Weights of a small GPT-style language model, trained from scratch on English Wikipedia: rotary positions.
Each number is 128 + 24 x the weight over its row's rms, rounded and kept within 0 to 255. Layers, rows and columns count from 0. The size above them is the row's rms in percent of the matrix's.

# layer 6 MLP up, 1024x384, rms 0.0482, rows 629-645, columns 192-383
size [104 101  95 109  99  96  97  99  98 131 129 100 102 101  98  95  96]
[[163 156 115 126 128 144 139  99 125 140 106 100 106 137 117 151 120 146 131 119 107 113 150 105 119 156 147 136 145 166 142 131 145 110 102 128 124 161 129 122 157 154  93 167  80 135  80 107 156 132  98 138 138 129 125 161 109 120 162  87 122 119 123 119 100 139 134 121 133 109 177 174 133 143 118 147 101 161 171 111 177 105 100 158 152 103 103 126 180 165 125 138 156 112 118 127 141 110 129 130 100 119 115 131  99 150  97 114 130 152 130 158 150 161 156 144 142 103 148 122 163 115 149 104  87 107 110 119 156 148 116 119 144 151  93  75 127 141 190 126 142 163 123 140 113 106 120 148 129 141 119  96 141 112 131 108 168 160 167 115  89 111 160 140  76 123 124 151 126 103 137  95 145 133 107 158 160 117 150 148 125 114  89 159  83 109 127 169  73 145 145 146]
 [ 95 125 140 129  70 128 152 145 177 132 153 147 130 145 167 154 136 151 186 103  93 101 118 145 143  86 119 117 114 129 144 127 156 126 120 131 118 136 116 134 179 162 135 153 157 147 100 126 137 132 140 128 127 119 166  98 177  94 152 115 130 145 144 110 146 147  60 150 118 137 125 177 122 158 105 126 116 107 132 110 176 116 158 122 114 121 170 132 118 127  91 113 133 143 146 136 122  93 145 178 178 160 132 140 140  93 116  96 135 107 128 118 104  85  98 134 126 125 126 115 149 140 127 156 119  90 117 127 115 168 131 103 148 114 149  87 140 144 141 119 126 144 140 113 106 166 100 136 109  96 131 153 114  88 112 107 120 124  96  86 145 137 164 134 147  97 144 113  97  88 129 124 135 121  97 136 153 109 162 122 116 132 140  89 166 159 115 108 125 140 121 139]
 [116 134 133 107 165 112 183 152 106 111 144 121  79 139 113 127  77 159 136 137 166  72 130 151 111 125 148 173 109 128  94 165 120 124 108 102 126 137 111 148 137 129 124 144 137 168 147 159 100 130 118 190 118  96  99 128 129 114 111 119 118  87 140 150 125 134 140 109 107 134  89  65 125 131 147 122 146 120 128 155 128 114 117  99 137 192 147 130 139 163 130 133 133 181 171 107 147 156 147 123 157  79  90 150 115 124 160 135 135  92 136 121 135 127 126 101 141 135  79 128 112 140 150 135 129 128 164 102 126 169 155 109  98 124 110 132 180 118 118 122 121 147 125 127 151 107  82 125 152 137 145 118 155 140 101 137 120 111  93 124  92 122 114 114 157 126 105 144 163 150 145 145  94 135 114  85 102 137 166 111 121 153 167 162 107 114  92 107 107 137 113  91]
 [129 153 142 148 100 136 109 122 125 156 137 108 150 139  93 108  95 148 110 107 142 173 155 112 139  95 117 143 161 131 166 104  76 121 101 148 155 161 116 104 105 123 138 168 117 142  79 137 112 109 178 132  93 132 146 102 114 136 111  99 175 110 107 123 158 115 143 165 111 134 114 118 154 161 106 155 110 121  99 141  96 128 168 139  77 117 155  84 156 141 136 152  92 118 138 119 177  95 128 140 127  86 109 116 128 162 121 120 113 175 140 117 133 155 144 167 113 138 148 121 110 122  86 110 128 106 137 127 127 147  97 163 123 143 118 124 109  61 120 150 138 154 123 121  94 116 174 131 111 117  85  92 153 114 143 120 139 114 109 197 111 147 128 147  78 175 149 136 101 144 107 109 104 131 153 112  98 101 124 139 101 165 107 140 146 142 102 127 112 110  88 175]
 [ 80 160 156 111 165 115 116 131 124 134 134 150 118 142 146 118 136  90  99 105  86 110 139 132 175 139 189 143 129 115 145 185  98  94 149 112 105 137  82  87 115 114 104 129 113  77 152 119  95 103 165 145 113 164 138 123 154 161 102 110 123 108 137 106 114 138 126 135 121 135 108 127 126 124 140 127 126  94  64 151 103 134 146 132 116 136 131 101 182 132 113 126 147 144 143 123 171 126 117 136  84 125 135  88 119 122 132 108 124 129 123 103 127 109 111  98 139 130 110 143 102 125 100 144 110 137 143 151 145 174  94 156 101  94  66  90 127 156 134 110 153 151 147 105 153 139 170 120 166  84 105 126 133 132  97 141 103 137 114 148  88 131 137  99 100 120 158  93 157 115 138 133 120 139 155 114 130 119 139 120 133 110 128 122 154 115 134 124  86 148 105 143]
 [128 144 152 174 122 123 142 127 172 150  70 108 126 109  97  79 128  83 150 121 151 124 120 103 146 137 150 146 122 108 110 143 133 134 106 127 124  81 128 133 151 128 175 144 139 134 176 156 128 112 126 137 160 119 123 148 128 139 157 135 134 116 116 128 123 183  85 136  96 154 135 132  81 113 129 101 110 172 126 159 141 126 137 157 142 139 134 120 124  96 103 112 150 126 136  76 137  87 153  80 156 138 130 131 128 130  70  90 131 115 130 118 125 120 128 162 127 159 181 178  96 122  89 127 117 187 129 156 129 105 134 120 114 120  83 105 105 131 148 120 148 129 123 105 130 123 107 133 144 134  63 112 105 123 171 152 170 177 136 143 147  79  91 152 120 126 115 151 134  88 111 134 158 148 133 141 132 126 117 130 122 127 156 120 108 196 125 159  68 123  74 110]
 [ 85 142 114 147 108  90 127 147 122 129 132 153 143  87 137 141 128 138 144 134 107 127  83 118 126  82  87 101 122 128 136 159 148 145 132 138 147  98 138 119 117 141 137 135 109 152 164 118 140 149 129 148 122 108 137  96 132 126 140 120 129 153  95 100 100 131 111 132 128 149 141 141 126  74 119 156 165  80 156 139 151 115 125 112  76 106 123 169 115 121 113 192 119 127 125 131 133 106  95 130 132 164 123 116 132 125  86 149 156 148 123 134 146 156 144 135 152 133  82  86  78 113 115 121 117 126 151 178 108 142 124  98 150 154  91 124 130 135  86  96 119 158 132  98 157 140  65 128 148 100 149 147 192 116 141 112 102 120 168 140 140 153 128 151 142 161 169 137  73  77 168 151  94  95 115 106 123 148 152 121 123 127 125 168 113 109 140 192 171 150 123 123]
 [153 109 118  99 142 106 147 148 132 126 131 172 131 133 107 134 118 169 139 115 112 151 142 154  88 113 122 122 139 127 133 183  88 136 119 124 172 149 146 125 122 133 170 149 114 122 130 121 147 180 108  98 133  99  98 132 178  79 122 164  92 133 150 148 123 110 111 120 101 129 140 145 113 135 148 159 119 105 154  91  91  79 120 131  79 161 143 141 117 144 183 127 144  95  80 106 112 140 164  86 132 140 119 137 114 129 127 137 145  86 115 136  97 157 157 128 128 137 131 113 153 127 129  81 149 100 124 111 156 105 130  92 108 130 140 154 103  86 149 119 118 108  85 173 128 150  79 133 128 141 106 121 137 111 127 153 152 147 134 174 188 129 106 107 128 133 161 133 145 133 133 140 121 101 106 131  87  72  96 127  99 120 147 124 164 121  97 150 186 128 139 138]
 [ 76 137  96 106 148 140  83 112 103 127 114 145 156 141 141 137 152 120 108 120 168  75 151 129 129  83 147 132 145 137 126  76 117 109 144 110 136 109 117 125 123 145 107 183 102 144 115 141 168 135 115 132 158  91 126  90 110 123 140 144 173 107 125 112 131 145 143 177 136 137 129 143  93 128 108 135 141 146 125 128 133  97 134 128 139 115 105 136 114  96 160 138 128 108 157 114 163 101 151  96 190 143 123 100 140 146 126  80 135 140 140 125 160 114 120 146 125 165 139 118 111 126  80 155  94 170 149 149 166 157 135  90 144 119 183 127 102 132 137 134 114 134 169 116 113 108 153 110 127 127  82 112 136 120 102 114  93 110 123 148 101 116 151 138 102 119 123 111  64 124 117 169  82 142  82  93 103 134 160 137 124 138 107 118  99  95 153 159 125 107 114 130]
 [ 96 153 122 136 176 129  98 164 103 109 145 110 117 107 128 137 112 126 106 113 129 172 123 152 124  88 117 163 130 155 124  94 128 129 147 112 115 129 111 133 128 102 122 147 131 119 128  97 119 140  98 119 122 150 122 107 103 119 107 139 117 116  90 116 160 170 105  92 122 138 116 107 107 129  96 100 110  98 126 101 132  99 155 129  78 136 111 151 155  80 159 180 127 105 105 102 106 109 120 133  96 150 122 131 191 137 148  89 114 108 139 129  99 106 117 140 189 111 147 123 130 158 122 116 153 145  96 103 143 127 140 120 123 152 122 122 139 125 115 142 151 161 114  41  85 141 126 157 102 165  70  98  99  95  80 136 101 125  83 130 129 123 127 145 123 123 121 118 150 127  99 144  95 134 137 135  86 138 162 154 127 156 108 112 109 107 116 131 121 144 140 116]
 [156 157 162 122  96 140 138 126 155 145 117 166 157 113 119 116 142 146 123 126 102 143  93 128 115 124 144 100 159 108  94  88 156  97 112 145 144  68 133  73 123 101 136 110 135 134 148 128 117 111 132 120 141  95  97 112 121 131  98 137 102 115  81 171 147 127 121 157 126 131  93 167 106 159 106 147 128  96 125 101 116  88  89 144 128 135 114 137 107 152 143 179 119 139 107 129 119 119 122 118 146 164 122  72 133 110 108 125 125 200 119 137 111 141 159 192 123 110 127 157 126  92 167 147 103 175 132 102 131 101 153 123 148 142  87  81 143 127 140 117 111 135 140  94 146 162  64 130 127 107 121 126  95 143 150 136 143 128 130 114 130 149 145 133 112  97 129 141 131 108 152 164 172 142  79 150 101  89 133 127 113 152 148 132 114 100 143 143  72 133 128 122]
 [158 121 163 132 142 149 176 120 140 109 135 116 150 159 125 120 158 151 123 103 126 136  98 125 123 137 129 125 132 142 170 105 114 164  91 102 118 112 141 135 111  63 146 120 123 137 133 160 157 128 116 160 114 149  96 140 143 108 137  99 134 119 107 120 134 192 116 159 119  90  85 141 122 145 119 107 104 142 133 109  93 167 130 104 106 116 122 138 128  98 122 114 135 177 123 139 149 161 153  81 143 108 128 125 140 137 122 124  99 145 149  97 117 154  93 126  96 143 163 129 103 106 152  85 108 104  90 141 137  77 123 133 147 112 101 143  80  95 123 140  90 118  97 105 104 114 151  98 125 141 124 129 149 124 166 131 189  94 116 105 122  89 128 154 170 141 138 110 156 113 128 135 138 135 100 102 132 185 107 116  73 154 104  96 128 107 156 111  95 129 116 164]
 [133 157 145 156  99 146  98 121 101 179 132 121 139  89 172 150 144 141 134 116 158 157 152 129 152 171 102 145 142 120 137 113 131 101 129 105 156 125 120 112 128 138 131 157 165  99 175 115 134 175 113 106 163 128 150 122 129 128  99 147 132 110 100 141 130 121 102 136 122 132 120 158 127 159  99  99 142 130 115 126 178 119 133 147 139  89 117  99 103 135 118 156 128 111 122 152 148 128 141  72 129 165 160 155 107 121 127 151 121 144 130 136 155 123 100 159 127 182 130 123 149 125  98 142 149 148 138  87 123 116 149 147 142 174 104 126 152  82 138 126 115 125 155 156 122 146 126 117 135 111  88 106 112 158  90 137 119 129 147 110 160  98 148 198 144 143  91 126 128 113 153 147 123 135  94 118 129 139 134 168 140 124 163 131  98 135 109 137 117 176 136 120]
 [119 179 156 140 169 142 163 156 144 129 135 116 110 138 126 165 132 126 141 155 110 118  85 139 117 133 109 101 131 108 134 108 154 125 128 147 145 136 142  69 102 113 162 151 159  92 116 116 149  89 103  90 150 118 127 157 143 120 102 169  88 137 138 131  62 151  97 133 114 109 118 102 135 135 127 131 110 158 134 148 175 148 128 151 123 103  96 178 115  85 119 117  74 137 161 116 131 158 144 105 143 186 129 139  91 108  97 115 165 142  72 116 161 126 164 103 123  89 137 133 138  82  98 124 141 125 145 170 139 105  93 117  96 148 157 120 151 133 107  88 162 122 126 118 109 103 111 107 176 120 107 134 177 149 159  95 133 112 158 128  96  97 106  96 136 109 132 114 117 116 164 146 113 108 126 130 146 134 113 166  76 122 153  94 107  81 125 114 113  96 159 105]
 [154  66 106 158 112 169 110 140  90 132  75 116 129 137 100 106 169 135 132 124 188 166 129 130 129  89 135 146 150 142 129 106 104 161 157 116 138 130 102 127 156  79 158 135 148 180 156 129 129 121  99 115 124 174 128 135 147 186 107 170 135 133 186 104 126 146 143 173 161 117 121 117 133 124 108 128 102 122 156 118  93 111 162 116 132 135 141 215 146 131  96 137 118 146 135  89 160 116 162 136 144 128 146 115 116 165 133 133 148 126 133 108 153 168 146 132 132 130 171 102 148 100 120 107 126 128 104 159 148 124 155 137 169 156 141 128 135  65 112 141 101 102 117 125  97 165 171 105 122  92 120 115 125 114 119 117 145 148  97 154 165 164 127 176 122  75 146  56 104 142 116 130  83 120 122 128 149 128 142 124 114  87 136 134 133 159 163  86  99  96 113 123]
 [ 84 123 121 100 146 114 145 111 106 174 116 132 103 202 133 114 152 109 144 135  98  94 148 116 152 141 151  84 142 109 178 125 141 160 136  97 118  94 165 134  99 121 158 126 169 148 134 142 111 115 115 102 107 124 140 113 132 159 156  94 102 118 118 162 164 147 172 121 144 166 114 138 125 117 205 151 121 111 149 103  48 109 137 123 146 116 119  95 142 113 110 165 135 133 143 150 105 139 133 150 139 156 158 139 164 130 102  96 176 105 131 102 110 113 150 131 116 151 156 146 100 119 101 128 151 128 149 127 176 107  97 147 138 102  81  80 150 135 115  91  94 124 152 100 129 135  77 107 103 120 126 140 167 126 148 114 106 111 163 113 127  80  98 119 140 112 137 156  95 154 128 119 140 104 155 115 100 157 154 142 114 118  88 174 169 112 128 108 173 146 162  97]
 [109 112 163 170 143  99 144 106 112 152 121 166 122 117 114 141 103 160 147 113 102 116 110 108 139  97 125 107 164 170 159 130 176  90 132  87 149 103 107 118 129 135 170 117  73 114  98  97 154 114 102 148 115 149 121  97 125 126 153 120 154 134 145  89 138 113 119 126 119 116 111 111 140 124 127 127 117 129 104 142 140 137 108 143 164 131 122 121 119 128  91 139 153  64  54 105 122 125 126 163 108 156 122 124 106 130 135  96 140 126 116 136 117 139 101 153 107 144 123 140 131 128 147 102 125 101 116 133 106 123  88 148 135 115 152 121  83 142  98 132 131  89 130 140 151 126 129 137  99  76  97 142 121 155  80 152 101 143 115 150 137 119 114 109 122 110 121 148 118 118  77 137 163 130 149 163 148 146 153  79 135 130 119 120 128 122 147 113 134 128 130 160]]